python train.py --n_layer=15 --d_model=256 --n_head=4 --n_kv_head=4 --head_dim=64 --d_mlp=1536 --vocab_size=4096 --activation="tanh_gelu" --norm="layernorm" --norm_place="pre" --norm_eps=1e-06 --positions="learned" --qk_norm=false --attn_scale=0.125 --bias="all" --tie_embeddings=false --parallel_block=false --init="normal" --init_std_qkv=0.0172 --init_std_o=0.00314 --init_std_up=0.0172 --init_std_down=0.00314 --optimizer="soap_variant" --lr=0.00336 --beta1=0.95 --beta2=0.98 --weight_decay=0.04 --lr_head=0.0282 --grad_clip=1.0 --warmup_steps=200 --schedule="wsd" --decay_fraction=0.348 --decay_shape="linear" --final_lr_fraction=0.02 --batch_tokens=[65536, 131072, 196608] --seq_len=256 --doc_mask=true --train_tokens=622000000 --steps=5102 --dataset="wikipedia_en"
Each number is 500 + 40 x the weight over its row's rms, rounded and kept within 0 to 999. Layers, rows and columns count from 0. Numbers have three digits each. The size before them is the row's rms in percent of the matrix's.

# layer 10 MLP up, 1536x256, rms 0.193, rows 1203-1309, columns 0-63
089:589489481558513471508558517508553499463420483528471460611534516477480504547514560495544526554577532499556436457455475529474519493530491469410523554483493503527418511534485373501566492506438537
096:506443585587479462442533511471473468460475477527483528422494555503490491474543533554461544540535495530488521461551482495499480452580493547521451460549550545480430524537427417515529493475520479
103:523464508513437481542552516498436515451534573494554492402474549482512525511455473587477500516486550447459549552475539507505510506541491445596506441497482528567409588544488496527501436507492558
104:538521503460548476499520499450546458524458515570491436528503489448470527528548555513473459459506491511550517520525509514485587524455571476526529427500518501459464434511478483491514477428481480
097:458523482539441490524483508495468447463486500433456480499464476556472484526493551497438524531457432492482527517505496502451604491528432499559500554518515452489472413499535488501585542482526573
089:447467555530487479542472470444543554450529437469505530467428484425489558421511486542486464565490490508488471550479425447487399593497519457487510531441549484499540454493513525516532474552464561
101:489462532581563461472509436516467483497518508522521460446541512445444447477507520543523510464467435457507523500529468445371582466479503529445543444580512523493462467560512496479501572543480537
097:489494484464589415547542557456413474440474512439441494443566522494514532436479500500510553439567487502538502555435491579572473526519562511511479548544521526526572393517486449524455481531484467
093:437471523535484446482427508480491534482498579582538454483447500535580553487509522486514527471492470533491442583471496448588475518448519510571506497514502497509445431443536467468494436419543505
099:473479458423450575488503504492478485506458518516523461456539498524505476539470495561509561509498537559512486550481482533545489477519537517478418483544424549481458512467540501498479552488491545
101:444528442498426570505526478504487548447537503579512551489485498570493512516496517544520498519524519554504559529496501511540579496527587574475513524525490482495508455541496462434523468424494470
096:513579580543556493552475503551549514472452499515441514456499494519473519421450533552486447532556482445543592490484442464518537458567503483529537469545422479559540451510496500527457487500485419
096:562516491517453457496536473563546541483487530517463508499471526486439500532547495507518517591501565496537501548497422500431488524457521475510534438405478527422503543592519536449523555437548475
098:499492485521514466473557459511501510469499464513540556472473550542470442589474513501470506485522435521556462457573436527542515436474412498496464484461483509438521531491547531457490444523510546
100:481516455538531500475491492553515544498550479503451519488490431500442458521561501436497450398440473529505516489470518464501482469562522506570503464458495428470486498471520477529471529450422483
094:497423518520513498544490525493498506473500564468473515480442465461601525532466482590570511540519531442477456513513503474477509535505476521489514439467491485482467457446551509422514498561500428
098:450578460530558471499475432586508525457452518488515522418489489382491481496506516519454444467485491443499541499454486543423436456507447523510498541492498485477443562493406507567495508492491555
089:563486528497490458546545554494518560569482529514519538407499462536441497513524424495521518435510486481532570536538557579519483517478511451494478495570505460470545533487492480578537465444587506
095:497494443517427454498546491536523484432564497536454538480481491494565460503431557574532521509554450514406543373454527493524503440490438558494511533469454585491443504492483484557556531546484564
097:402498455454524531478485496493506543510497490476531499489524504477409504470462500505592488490515495497465471562519447492475530473446519558500531478447450465485511497457506491451534481516459418
106:572507544467521482480508467536473470468483519508551539466536567488464396516489534549493595482495507539535472553468553496533512488472470492494465501476490501457491458468514558476466547513511526
097:439473503547549487506496465495492441511536470522470514425516533499538554479531490568493518503551523425538514543511440581541543438527578494499533455523480484474523471496534445552475556505545499
103:446467418513534464502517477555454515482516552552432514518465470468451543490550499454492508485468487500459482568449457464500531524411467531552464536461552495483469557417513516549491461452492509
107:502543446493467531463547544504527523543480506511462392461484515469533501460472450521516482502505455556538506488539526478540616597508531546454501471537514532619512550522519514427501542511435510
101:550480442459484473537513466453494521500477469451480457567469467499517510531514537509499543557495477493463588478444535485534513469476463545484487414530430537522531471525453546523433500470459479
105:500433519553466482488526460459472453465461480466453525509508425486446507547529530493514447520518498411419545506451448517513528478533476516473492518400526493528430374470478480478528504488454517
096:454492438460510466542524406470486487494480512505561521577485492522458478487529563456528436429458513479461434476536584498527513578509519527481549482500503531425462427441589527474579518456426482
111:436511487503499508479521425476600486457492522500467528518504447462467541518491555474387496475496496512455463452434551447555529553554508495459589453464497501521528389494540533562511429531479452
097:505516494463522491518507516482562582468537538468464533468548424589431440456546535510472466466455506435511489442522520514507521447484553441533505504518488500527489494516501488549414458405472484
103:543477574536413471493534580508601532505449526564477500499401496474492597525493473484432489524488559488522480474531449555611567460507527515468555514500555440460512483596471514452536543479511475
096:442545472423524390481516615540495442520477413538478518528516554518514485482503549497536518509478444516452464493516437512507471524495557518529477517449531494440504543454474476493454553537480550
097:557516480481551501491539512522536515472518497458459503479472492474526520515524426481480566529423475505555418517496549531470515449529483518486436448495476521487458494440440537598443522584452484
095:452546454522482531525491444562487489499527578522484472489504440475439522490551501547424560459515511513446405457440480460461445502572473546624568511533526545495559495461547535471482549456575462
107:463463535434500483499516503457486474478464463467526516467486486508450459528534518482485525442421417538488462458581498502491541570488411440563455491554500519523474465522508517514505561480447484
106:507558470497431535437564456463444550466556517512463530519510483509443521442446504411470526539475557437507427532518514473478519514521514562485536465420485535442489491499481484519487564560536515
102:498528507520568535469522457535533566528447495532550476450402477377509506421473502530452480519432411516426544510536462505519521504482437492567513501525505514532427558512497528475450450517475527
097:526535565503521545489568421523500513465556524466440487480497547478495531487526469520545497470516481576483463588569478445439473542471471485492462431470550458498538510502499476532541555428459494
100:505519446479468462497507420539531547538389480545495473548413515488479507520515388433477476469468492510496532497459508533558579523494464545517551466523462564537535476560503536449505436581487480
100:488498469477504417580485512426546468527529498460513434495507550499425504483560607493448479463490471550524451523531481461458583521480488621488551471442520479417568478532492458481502489533524502
099:473584527522485458511496476489538503434510560534444416495490533556522457532527530591549494499490505515520463516498463489421528518509547508549523482451555502482520484444459466462514520493582490
095:543427536481401477475474478548487437537477477476511493493511488506480469488570526452477491466510467587423507462472470462470482504479518481486422482504533514508543471548501469497497525499460528
102:485491516447495447513565481504541516518522540514576548507543503480495508420517502504483553459544500482471497492577529519551519540449500512517503555518480459523550487546530530464484489518499488
102:490501527508523459461509550544506523425538486509509527449506465461478461544506541511442526557431556521440524496536508491449578495454502500463484571428485585493465503485523559426514524541521560
105:573533514486481511462484463450480569417396516597487557490536589431521539499517491564470456459530494450524463505508564492424529565526488489548545542524483492579512516500588536569545467458529502
103:503408535447469514566520539484481472565569512403457516519534514485484482507489470600568558543510410469519479541474544510507450508476521508515447481458439486473500491478562475496513506511498438
098:519517572452509462423505526488534515555486566518445527524481540459515506478445447500519476550465505492547542506448555495575438519414524553512513513572492533526464442510442411510535466518545537
097:492490494494549531516510470504565526480507586500555526410557494486459563507465532497416423466562498463450434493598515426526522483491463522431510524527445509502478523470526510488502481444455489
096:471509504505520517554504484473616488506467546519450512438455484521489468562447444461543469528517511538535540492448538528480491486496426499447507559551499424515531485475513428510458581492454497
099:518481511523530452472542522558513458532455538547516524485514434464509432473511497520542500477512491448460597571489579518482441516513464420372544469557475498474406539456461442432528426525528515
091:491566555502484549545487485449515498551508509575475517460435482531472554541496474489470509499482485485488416547554488483561468457566567572481460475492538508527466512487514500556504469461548494
105:439562509427554515527548467543559468570540467497522479491563489516475521511641479514500504507516499527545425556541441522535525496432505497552535481585488578512487475528481507531543567484481524
091:502525447528492484517528472473538440472508492516528468545486506588475486539487498518412472467490501474522529524439498499504493543552526560487479480527508523572523497480534507527528543567571535
095:479505482490486442561521457569546491474532478450403483493562553466488509435478474526515540509527456448506510529509521473437492523449471507581453517529438532488471454451455432477423490492513539
100:498551485542576463580465455424460484492485462521536449556476485461476452531492480462530505450466491491574547512432538476521547532446482604514468540444516558458563504542529553454438482520531405
099:511548525508442449501440409473458490454503502518501420571532474516563435545512442509428505528537534527464439500498538439501433560522469480518509482548519483432509484478483465562512521489556502
097:516552510462499489470376526486409551483479573515524428465446545422521497456539513504481512444506511441486501536444508552492499414554467573471505497517441486563484538521512505455477465521489436
093:441419441465502458530517501545545557533472475485470559505435473509497532542484457532494499585521493515545470484469489568536599542508500421514540479514534514498480477507464498434499488527502511
093:491610426550476465513565445542510596483461467536507480471495497578487491528506502472469459440469513432552532454499520476502510461507526492520511457506533557546510464502447428553521446446500476
102:499549522542469582481553515490467504501572485500525466490490488489448545448512531496470477560486502490522492520513500506512534479403571515506481461495469503533454444516493441397512492508534449
104:539450459473518491413496542551471470494566501538493525427525458451530531472465463575493431518471528454500465505513395473440513461508451538485456538490439538501554480555513472455518524564510522
102:563535582481480452486504508496519499544545549546485496500542450458460507520555407484478443459538531453420478541486487590494484512512466520517491492502519454509499459444469493537556535548495437
103:428508522535426462547489529490464473545498554501457395454509526579378478504502410457499495451473536530543576447459523522516516484498427491499471515513489518515491453436533484504582502517446485
097:497489482467594502535486522421467528472516580529475491474509544496505499573444470535499442462560538480409533586475468397508527500459438537500484576479477549494496555485480534471472420504469502
110:509440512469495516516479595550520544449471496548550487514468520539496446511547516502567502493492528533472524473510513502504447498537505588500550493530531451475466523513481519475494529502544533
106:452499501514447451467531484544469522553522501590493509546525518397546518505474516527461508518512514488494495417529524478541506532457533490575447511524527479589502486494551538502461489483509491
093:591501515456481455486431505529518484408507523560484442474462521527540545504497479511506543495507545487475503522559486522433502501568496500484490490511467555457535417518511459479545530460502516
111:484528496581557539545443573488475458396488482504485525482478533455468462504508411484462486442516482498559495485455542574521520509532504475459510474552427515553533510486584510529479525539436541
092:438520447488438483503456473502584458458533488455503494455521502508520488444416526530497494506433479497447448474521452563527488443551462507514481488493566489471489584555507448453477517483520550
095:494523471471471522599490534546531564476507491493508496494519416419430551495476501469439480534576468488503519468515418519466437463487499495524465497485439433510480433531480516469476498478412519
111:560522491544518414518518497545453503504543508498479491493457485488469511587546515536484460510536561448517510504499541449465537488511514461466457516550510507566510461525501529513547452463486510
088:454511550429527453554451536522542493508507542527450510476505440507487494442511452471485431511505546511488496468512545554506505501561538490534465529475518499506524492543476479600510522505498567
098:558516412514547471497509545546483518561477451455439526540523515517448550569428587508513454539510428487509469482529494446435508512474506499475533430520500484515493481529486516525569463561490571
104:474533410489516529524496491506388450506529484515523589459456521459563534455512501538429509488490464482536547497567545481425530499486474527504484546560556518529518554420541539476510514500548471
087:455430419474527477467463504525464574507540514485507507573551554507553549574527492460550499457515498459502517540502490471419520480498444497575438558510440544479486579531511459592516503484502485
103:488507518483468515510524545591495519448504479487474562488560510485455424505508502490545462482428508495486464522496456484530488547557518462507539534537541417535474502470503446506478472532507490
097:466454504561525436458490584519487475555528467526484482483418497485475512433524547478433463474471565542511472504542461488495526501501417463500442571453496494507458513536491510511528519548502462
096:516465579559483540471524472468540453539601478550532528472553515402443470539493488500587479526544476518522476510490514549479462514518565511514488504511522518495460508474418456406425580466448516
099:413490424555462492576538461558507444423546445517511489528529483513547478539484505533438544546536547531445543450493482416546486489554540437530514521597446473524549488496516546494526563412501520
095:493506468604501516504490503499545460462506522488436493419530543457413534496519450537544471501480520586539442465545553432530494494482436465506445479507546502527583490512523521529500535563448497
105:413504486532476540492523528481461524442538448462490543527482466489484499516510466458508538462454514558477467540499471472491551534504476472445470527481501518518487481482493537511419531571513592
123:553490435534540547462472528462461509478477497523456505500464387486456501561492501455425395557580530482517527470487520420549506490485485430514518524477486523466508414544542466560477575534497505
098:495523503494475468525461502495464505517435494484482529473467495434489530541481527563513479435478472411523521460546457559476539498474449465431529528468558396510504527447509529582449476481500532
100:443508437487449545536508477531549415511502421486557468477548418486513543503465499472490586499490531460588532535436565518522480489510501544495503473520493465505551516527518557511424528497540478
097:536474468537433547424494449552546501521451438506438485494417469426522556451553500517490467524487500551522473472579460467481518497530500542499549520515468457529451532461483535490461491459506505
091:587515494473478469441477451476492516542498485478407442495438519503497511475537426615498542551553484513492469480523518464494510514454583453508559460537492467578557536504556518469517525500419524
104:415470499542495503532506454499495559414493451540528543426467511493480443499499526485567504489486534469455618444510484506464531479557476485435437488527552472532518425448560531472544464516530489
093:529493440504493503506545465484492527494520494528553568540492471476572478514440570557478554472602468461503516489494502514524542521486475505490512454413436553518481537494563563547508469480511533
100:499503441529471492454550522549493395509515434496477383471541459528499540541490572499553481594558524501474473550524458563511485515552507492532482444451454564529485502546505488427506486505542523
105:534451511501494525479440589524436511460608483406494484468503545492548508501529546463508530559496513512404516558511446528512429469531490513497560485506507483501460472436560584549551518492610481
110:498503487452429486570450510514459480527511525545426513448429538514491522496541473517566530453510400552532514425447480436494547506539514470558483525493576468517496471486533459396451444473502495
092:508443447533530472464552520537477441499517504531508524473521461476518485569481500442522486573506454554423439492571411521458481529593469484555521547532412506489525486478499507454445571415543503
109:506468466499501482504553547530490493487551528561444505465470524485434500432457487469430469461523504528443480595550540516466494496456487501533529556491498543471473531493505452473473485503583447
100:442541543503496461438447432451527535483546493477536504520457442517488469516530502478465573552526472558437463476548468422506478445515494424503544424490517464565468570560446560525519453500468552
084:485522465558421454444500489539502505470474432483475448515450557485471461555402536484536557501488486509513514494478494538525466484506488476586483555473509532420516528461480471457574533519518518
100:521531593474577570464570447487495424520447557469482484498529476487574482587502472507450555559502479508539437557553475515569515525538541483419483487490516464494556502476551491512480514499475477
092:514421475402583474479527438557524524532480548546492455451510494472540509480439458521479459458459592429522504536460508561501502508552518474551487522541508506473498480534513461534589492420487496
099:505592522486525453461488547567496505469476493531468463465538491545530514434501417515517562543497497415557423503517505507449529435538538431501484539501513513491530487568513544440505514509486506
106:523575495473424448545519563406481440483495477498500476366471517554546486537506530512523443430560459460450556459506487530531470563539516567464533529492477574460458517456525510444541417526513473
107:468566489523529593474526500500494583493490515495497495428523489528498485573577476505422448541595520487460461480605487511460486480521535543558518515508491461564501462472489560452507505469523541
097:473422471474526539431474521524463539496449513579551496458453451394505514476534511526469527548515529457430515542479522519517386470537442468506487525508520546430429561487458496483479487467517438
096:457516478424454444561434462564536455553462502428463458508453493457511484413572549550533449524485488477570522491464485459516517511482553507561594554437530482543519394518431474503472470491485501
100:464467465479463504526383593491495492536553478485501497446537444514473435516421514479499525509435489520469536453478476543510545568540424470476547468477543492504594518514593511488529543434524540
099:526529512480533500605508496471537561522459481437528465556539421559565591467503523500491462467467476518529440456446532467575490524540414432553503546511473513541480509522472517445459478507524524
083:452492464522449493488535476484449559522533522539501538555441518473485521498485497512464505488561507535530413461572449508500519536438457519467482510485539495463496567494525523449557548410550506
097:541530457476556477522433535499496554516484528514523579469522480512536403530458465490503446531467513515573479505453566530431500492453501442465467575474523439451424469499524487550539544516450510
101:488574480485523462510511477479431507558511500578525539538513504498518461501478471542455454464509435420449501461439523523517569475462559498511525400480468497561524446464465516478499487513563472
101:518536452488544479544521524465486528508500545479513496451503542457496472542458509478486510538509480426486463431478592504531495563429484462580549528511532434504501566512481514443499599490536445
# layer 10 MLP down (transposed), 1536x256, rms 0.206, rows 1203-1309, columns 0-63
099:457543462499519457542526532629501527551546527499422509521577507528477487494504503458463437478542549591441523498536447524489531534547474529524503475573460391488444556545424485501519505437508489
089:492497438457577509497531514427540518551487539509491493531487468517530523511496502417503450474500467461515478553480482438499449552472519510438542443595544477538477544534542469463486555461530486
103:514488456518554544448478487524487506568545428512480499543462477568541429424439451516487522459480537545545520523529500516495407479505456460483510523504454539522508491593485534537531502472472510
111:463523457513466547494504466535449476504531466476491490428513500556517542496464453531547555575507500439493500498486457511494406500419396477520509505492510558512505534601445471485463581535525519
093:548451589471525511516536488508459540493539476480465383498500534486467492526500527560522412552490466540612561483399475500492480521475483494517417513390578503475500487446525470537512497499567547
094:592472453444448510484469543560420468451484536459570481525503474574493467536477560572537557414527365550554506454511562492541537475593528506442517462488474471485517507519506509497441520454579482
099:538568523476501486522548510475466499454514504459424488505511441602490484487507537471492499479522521483508415511466466496518478420519447460530506593502477453501542486462500440489453468494566466
099:482552554521446496450566517536548491516516452509499547462467498541439506508485544486571515563416509489525537398544488429510527536495454486456488459565486418476493476500573513522467439480487482
078:454546537493515515524544473467540522494452380402567520478551526498443512513451488526475470487525556509484431520518517498474506505479509509447490427475570571440522467443537441529459488588497494
103:482445547528550465589540565560445545481584441456467521470509520486547512418511521546468586396483507487512454609492532536437508503480503460463487562445554454518549519492472502530496491529500490
099:536472553523477499489503490465576431546428475489477504495476503479475515493442463464507524490478512444458500564480580524519544486599484503503478488503536533470477503401498496454472499431538544
096:504527579478497520528570475392462485560485498549516477469527426499494497459446542522436483505532492526475514501526525549432538408479427540470486572470511464553479559536458542459431543481565473
098:375513521449431492406550554362577514480479454541446501558540475484499506428525512569503493483575570495509490486456416483495507550496537541519549541520516486487562526409434438490434512540444494
100:542487567484416530494483574514469483527546482437455479441450471526490509451543461557538460494460545485452446516483530487540438543512526468448543491412499557474508481533524519526509517388507464
098:475488503514465425460439504458519518475478484549512510503466476541523474514556434508554465522523454494487434505524572529483517600485496566510519499460496500433444517404543552534528447447524471
102:453512530455431558491475534467446498513516384473539450487450528473536432530533496431439524536485523506477521543425472509520445544484546548579505473505459451559498548481489483553501505431508540
101:625508483462501475543460470459508395495498463507580490507478497518532504520510533460548560532476537449378509587475545476488515488517483473519558464518513541530486471520516543490533460449524438
087:531519531508470582496498452467461521434469467503598481531471436513533462510480541467477465561470530552464370476469441472467432494524503543486525467492492514471473516564447542431476521534467507
091:534482511503489518470602494493547534492455550567532521491560503536481524488419496449481453495474471524518408558563470461410521467511559521519509541426548453448533485535516563500538468479457508
098:492562522479519473550474498506468464476528515506511453460468498483514506442561508409507477439476510467560544428478513525453509442511516465444472460474560493577507542488492490557484497497545510
110:485509444509479464516503524450414597552498516477484439561489470450574431604499487484512444502493518489483563549543510446537564453518523594497535430567509548495512464528568424489542557424475562
101:546495470504482489434511532455507479494523444506424497481460466531412464449544499532518485496438547556508510449449485507481485560491438490501483530432529504511475504499426520459496527592497497
095:515480513484512507443532509478492546480459452445507459562426540521499530496458527482502496496566505495528492389485476464448545468453507541481537491512508525546492467444491482542473534537545444
103:624537560414557532537524555484443487461491507492529558500567483508460512512461512494460519585446495415539553546514513514547507473538550458513522599515527494445395480483409472498535549524525479
098:411411515501439559556494553484483448457489519479517431519516474483450541474485453520532583470495551517468488465522522507555494506522497505542554583503539548422541445554490484499495527519530492
113:482424503413536449554629538550399587545428574543502526470542526417511468510497479508501508536512518530557469506531472515489571497433460450448550495514489494470452575523487463498531467464475502
105:442494434562443499505579518471540458473568458504437473472455543450504529486513506513480473473484436561546491570475497467458504530485522459552481445520507429486601545552509424531503452459556517
112:514493475444462555477515449468510596537529465499488454489531515462464535502521513468526472536522472472498513488476460465594473479476466501419534493494475498415575494501487472517573477560475485
103:549490510542524538464495458522519436486520529485494481540528492557438522520571469479481459529417539524540551517505517511515578458596497501522517528467539447496467542496510540552582447538497482
101:488447504509496479492519479482483497519547501431494523480563534574531410506543477470567504483541514493441555496502552575384455500510430528575473493468513567570492495521495515535512497529508553
099:503457567549576551534511529476562479543506503503495486512425427470536451509523555495465481498504505504480529465452465457512540532581487585575570484529510549506544482517451500444517534485546473
099:425430464470535556519497516531432510502483537399499484529450536575472511476492557505458474502474447527524497559459442495544496512483484459448557506472424459487426517463527462536505518512572469
099:514547550481565440452476440498512602517528515538515467524495469568537461532494440466464457542468476435547517455500492503390532481504540456533432526481484435497522434520487469478519522511494534
112:480512510559476446474560442453545492518600472479552501497496463526417480449450470508437494577383513558469550525487471509508544532507519430535500486488452579559482566525518551568490470533480531
105:473492533455573463484458533441558457483450528571525484521524552475495499490476568517525460415521432447567499471511525516509512482433507552472470536583475445498478494475496468490514492521515602
104:557562550423480484446523528477488528473553554534544520522594514491496488535544413476555502528543544554439543576533572541507514541484526515504473508549490456543478482530404458472451551509494472
098:430533466510452524455493539416451455536437457500437519521504510560483494474480506482529481546505529481456529523505607472555478584555480458444469451591513555511511505438449536466473525561475491
094:455470503480440544487504560457396499455489500475510545528507493491498517488573574485577481547574476527514492503501410525439429526479547446478444477482492477469510485532456502448487534460554466
103:465483530548466540555542545564526503479448471509531519507439448501555470517533493474493486505474521451454509461450514548493502454538495478481538563496454519527494467521542496498544505387539542
105:514510484483462497499530530499480510450501548440475466464456473504448553477485499479487505430504465554508535573473500541542440515507449456483568534497460436463507457490581482445502493504450461
100:500514496499501412530493487527490527496586503519523573492546475459495506472444429513473524516464526490492514440507515532454485537450468521465527538466438509544498566429549506491465519447510523
107:548481545524490491515476534536478466465529417451471502520454421509482424527539478528510457531532502575491463565462555477568591512493526469490491513541476561514454582517482484499494525483575519
111:503507508467519531534465533526496508527454469521500551570447453532462544524578453483552540460591488601509498452540505463502505446465473522461588456508492428457575580462494494510502547569514536
114:447573492556505431519509438475533487546588489481465518509544457552528498565462572545512557499487447487437426505514582518567462492539517480515543519518504451532480530503509460529474530512499433
094:573507466447473546535551495498489555499484496531630503489519476494476529525513540470470463526516549454486465506512454416490555467464492465418483539456516490510513441503416549489507500453548596
095:414502447486479535524542525528559524568514477465447518528505538552502484572473505583574532518468466441512430513528540493460530497486476459557455552514500500484498545487495524479476533443503543
101:440525551473462469495497510552458521507463518479482502526492435558499491489456506508504574462539557475494503568493505494541511517533548496475483501475459449496483539504529537572514511495491528
096:513565494550487485491538486488419439536480554456504444484495543476442505510511487549462520439482500512503502507533494536501456536473557460550465495432498502506554506530502508512459474524518538
101:532424458547447507514569560518482534517509493448494525554496548501514545579422532482552483488495493483445487546521585470484483506473513543529449512509504481520540501521466434455512536500500520
094:511435539474491573499479502622485488550513460531519503490484533506454518460531491559561434507514488522503488477530501472516457501491447467505504507522578402486474459532546499480511506591411500
100:507465560544452461475440536478581579484459511525523477505432580508472496443409550576485565544551432495487509510496553504519492498459453545446510530468526525491529483540543518488515406510517453
091:405470533538480494566457493483519555485511507460536452468517464509511578465473548495497542486495417513506459554553530568526481453491513539467506526499531420448490487549447520423443523482482513
088:546492494454500560471449427529501545477484548468546489499509451577517529478575411465468513524533531480520536499534495443524475477475491529514544461462470515480507474453450504431491522510524497
100:538451463515491542490559441555546460531498504546514433520503495544548506497492502468428616483548546542569513451496491558497500436524489451551524494478555470512556496451487482557509607477466526
096:413516512429524507446480525540561521462462479473536527497465495463467486452484435519576516503519492525551528456572506509482544536422551442437407485509477449560504458474516496540497458506409517
099:460536446523529471493565446423511520454519480532503563491522570559421489526508510559479519569620494460520507505537469554496542547485537433500494524432425460494511464453544553529517547562492526
093:538504517505570508500478517490498446421575485566517477506495429508496543524453506470520515461468486544553494493461481512459471466511566519488417442509450528531497456461468501539463531417482505
103:501485582516431576578427602572474407525494467540491535505497492468514511489504522516544491493466510533442487471473499533444459500508538534474477548512445462552492550485529514456442493485474544
103:529466473544499508502543523534563524419483467452455491500582492550486465563404470476482491480550467476514510457569514464551494451475527600505578478567485482526490530518477516512488509523487524
097:523489536506450529539555497440486550506477519505481467484532568414516507476505538449539549493555484518552514506567503584495466550465564453488545487542502481420533480545521532515552497509492534
103:506601484482515491476422502483494453492471541485560535517433491489461532461504539478455523483512546486424528497494552423524513471491472518550442551472541427420455506541497477548484489542620575
098:549565489552475523528512431581516462481499469516511435541502466523523534463548495478558473482560513534499447552590479470509475470391494466495478504465430488468427493490430455482537511473449475
098:498484508446400498472509528461438572441550446528491495456508451529470457471602574481512522468497506507504460474514488513494455528498482455488551465455455401488469474545525482490511514430482486
096:556558503496522540470451414467490507539505507566520610549456491464452506542518505522525484580514446444555499576430532517509568500558448457528464503491482489537570548538517475527523493486515481
113:451482528496538437537518475429496570462533530513568450559504531514513521471490539489466498477520451534528483560555430450463504515492487552524426518485491515568551519528553544446466505467457509
096:472511489517511485486476538493454467430473447601454540501477530492509554503479472548534454588453486554520458481497448488493554453430507478517471541503541434560495573541435476475437531579554530
110:514539569525460559490509489500425467549505477450515506470527539512501463456504472578495544518482466512487569488583484533466489447498485469490467540489481526517533546479518460539532497555499523
097:394529500484517541472473585461486419482468555493537518508590516500524469588460562474499485483503499490485517433575509466463437508564522512570471495464520509443459456554535493536545513565505527
106:572460533429482496561438509498516507539468585539481492441444466501467521417536514452480482490500533503521509392535493483566455489561472396419505477500478545474387464457489508484510486485487569
109:527411508457469557498433479524493456512489470583506509481482533523564483514482524512488555496457515517464561509535508508499536488463498543538530521493455428506473539499469471504479509598504523
080:609527483505521496518498563429542492471527492476537502390547527486541483505415498431532503479497468509459586496477455433528498520489467515457462469548522492527494460506498524496538489525561483
096:447447538563509512516522490474494494492433567482507411535460440498509483556476567553544498515437612495510486495463476554510529536526557487531498513517460431457527508521366536552512552455437521
107:532549526516503556535517583547517561574523520483542527572498514532444483556500511545476477518478477550501486482504426452568525519541486524509475472437518455502514433473421486524497486460500480
070:559475545549463493567502473492516418537495539527563499439495476532519502407510540541434524535507514599501544508490526474547486536521535505421512500398543480514560519488549512485526552508480541
103:478464540518464449492454560453459492505543505549502496502479468477526561538526467479513469486462499538577461421453389534460422456521560475510458512466591537464458545493421457561490511409422567
100:499491501472542533452459476471465497433521527456463500563493502445482554427513505458475580529464511554515560506472529526525492520541547447484562536403544456489506517491454536519465535507503483
097:555493518431385503536547478507450533566470543544523511577518494536511491506515429496545463538476496510495483493498490439438595539479549547405514431494520475439487459483476588476479432509650507
097:523471525422571518439482515463502519513422482489464539560527496512471505493515440557540517507513488521485570570555557450479561504544451477458481571463512485521489578489439452477497529528550500
093:568527445489556501467494542460511416478527514514575495576504463505453509516458487530456539536480488461503545547465546503393505494466496532414459495495592481573496399437426471515505536522521525
105:557465577512462527563479470491543520533490541471478471510440463497508542491460522530516495502526596528540524474525454499509566524453492499519486527518562462422491519452538408493551493565441468
123:536467463520505587452467440456525542483525454505532428478492428535460552484481432516539489561527569556500538481543492481566449482479528430476514552445480491537545478496477472450472534521443468
095:479538492530495526496533489572501425511516499431570455513471561464539523548507510506566479498516528503482542513446527534512408461509492527514480461445470502482570454486488509457547493562453510
097:546499497531435414526509515472514482493529513555473493468464475463502451486548531525514499490457504473502528552475501521546504529547516455527470458453507435491477422469476567504444534545554475
106:492534500483528557520448515494527526465573462461563536464482527490459506528573517502468491500539477512490545463548478520483545562510463507563464435517482481501551478440572477487487463508480485
097:495519527540585530454571553589473477485470493539460505468462511421538529523459506445511419548518511522527572541537515453451496499542450486485506370486537498496481509501462500463517486489524479
106:479561500457450449487453485493579509498445475515562476525398521558520484470428476445518517578461496546529451533493502548540460477536485505507477491494487546510466461485512512480553480512432508
103:470551560476506561541485494447457453521484541507589526437511532497571466546524449536544525502478511455523495543462465531490496495557522482529433511464472454438548407449572451503542511554491478
104:536484378525467502530481508475452461457462419440482509503443457487480516524484498526479485502543502538583548462475542472495474522425488569523584479443433512473496460468501509461509455513482509
103:451476609380538531499525531622483461488437472488517504489502494518446470516555483485499504527533540488507512468467540479517456481453452486531562507469467557528502434512510508467522468467517488
119:498532518488494513528565469502518443541489491471498497537554543508532541544483513541481496459513556528499479517557540498494475461571575474546451429508527516418518502480527474443570540414532421
095:480551506490546448492499461494493539512502560441526497533443529512477461506513511577510532433519464504562496455472493507514477439399460559436505506509510512489457473481553458469538514484446492
109:526393439488442539486548567582574516588543450491537461500485542486470456473536470504485544472518439493517488463530528481491514528458451498461528545454518531526424498462496543523486521479482479
106:506493509526512554554493434490535470547467495421520429495496489526505417557460515421554551463515539512583512501456526494546547447567500484440538499500546568487553498478450479545435488479450518
077:539540478497573554539525498517537465488458423471505593453449423540481510537502511459525545498528515482490500470475458447537456483558472517409527469552533529553405461492427482503413480504544509
098:534452446537421472540459510543516573516456395559519449445500525545394483505513555471509438510491487470454511429458542515472516492489463447512504532511444507433495562528468477487474505455491557
087:492578417560516515515471527504485482518576476430447522469548439534480544484534425579525539495544474459562484518524580462490522517505430593402565483525481465528560486492550497493444481537558534
100:456519459467454516508443480499543507480502476514443525604514395499509516540475431449488482527459464483535459560508468453505516447548566485522433537520573519489536508527497557466521576463493571
100:506445527467470504491499552478466490495462528526563482443488490514531530522479492449515490504497518583550533396494585417554479528479536497479520554510478501599496488494491515547471528578440475
110:514501515484466542487485486476507464488454457508481457529552485508519505457483597464520525528475451526534457474488506545511558504511512480508468592449494560481513487547495518509564478488448561
100:590576532488514454511493519585449511526507493423440501500524434533468521545520489437498518410446498450506523483551470398448471493544516528533451442439440442498452503489473523483529437455500535
090:552463493484569487549547498377424541457532499522498548462538513541524498572435512443500615434467471543529487473524544482431527504518498544472464464529514528511469503477501516526517486560594458
082:527523454542479518439544529523510544447435469477556521500532487536503450530520489448459505471588469491544419500551514444435492464508540502496429491494517475516445527476493532485541512453491494
104:490477506480506459538532536454490560460516500491536571538528450468535435516423466509535533515533463526536547537465489448499540472450518519498515558541479458458509582601488482514403483515453440
091:454479578492544503511490440487573476497463471488505551491493541437531503501528513398503515489550510520605505523475470509446485432495610497509536484544517464479576558475468502506550461530542539
097:476582475481534545504504479545484546499504501492514441462488498519425476501477549421454478512485496483455462511518450476531521533472494571512500441491449517542488517431507425496549473525515446
107:537389489446471495472473584478514567505473513462522506529475512497536534477505486519561552512388508431454571497497560465529468525506542464516492530439558564490546494535527477481471492495413482
101:504490439494518529440487488481544485516500510477437499512485506544499514516476584482417499510515487513560461464535551503506503540502532449523409516524560551421463461505529524550521455482457524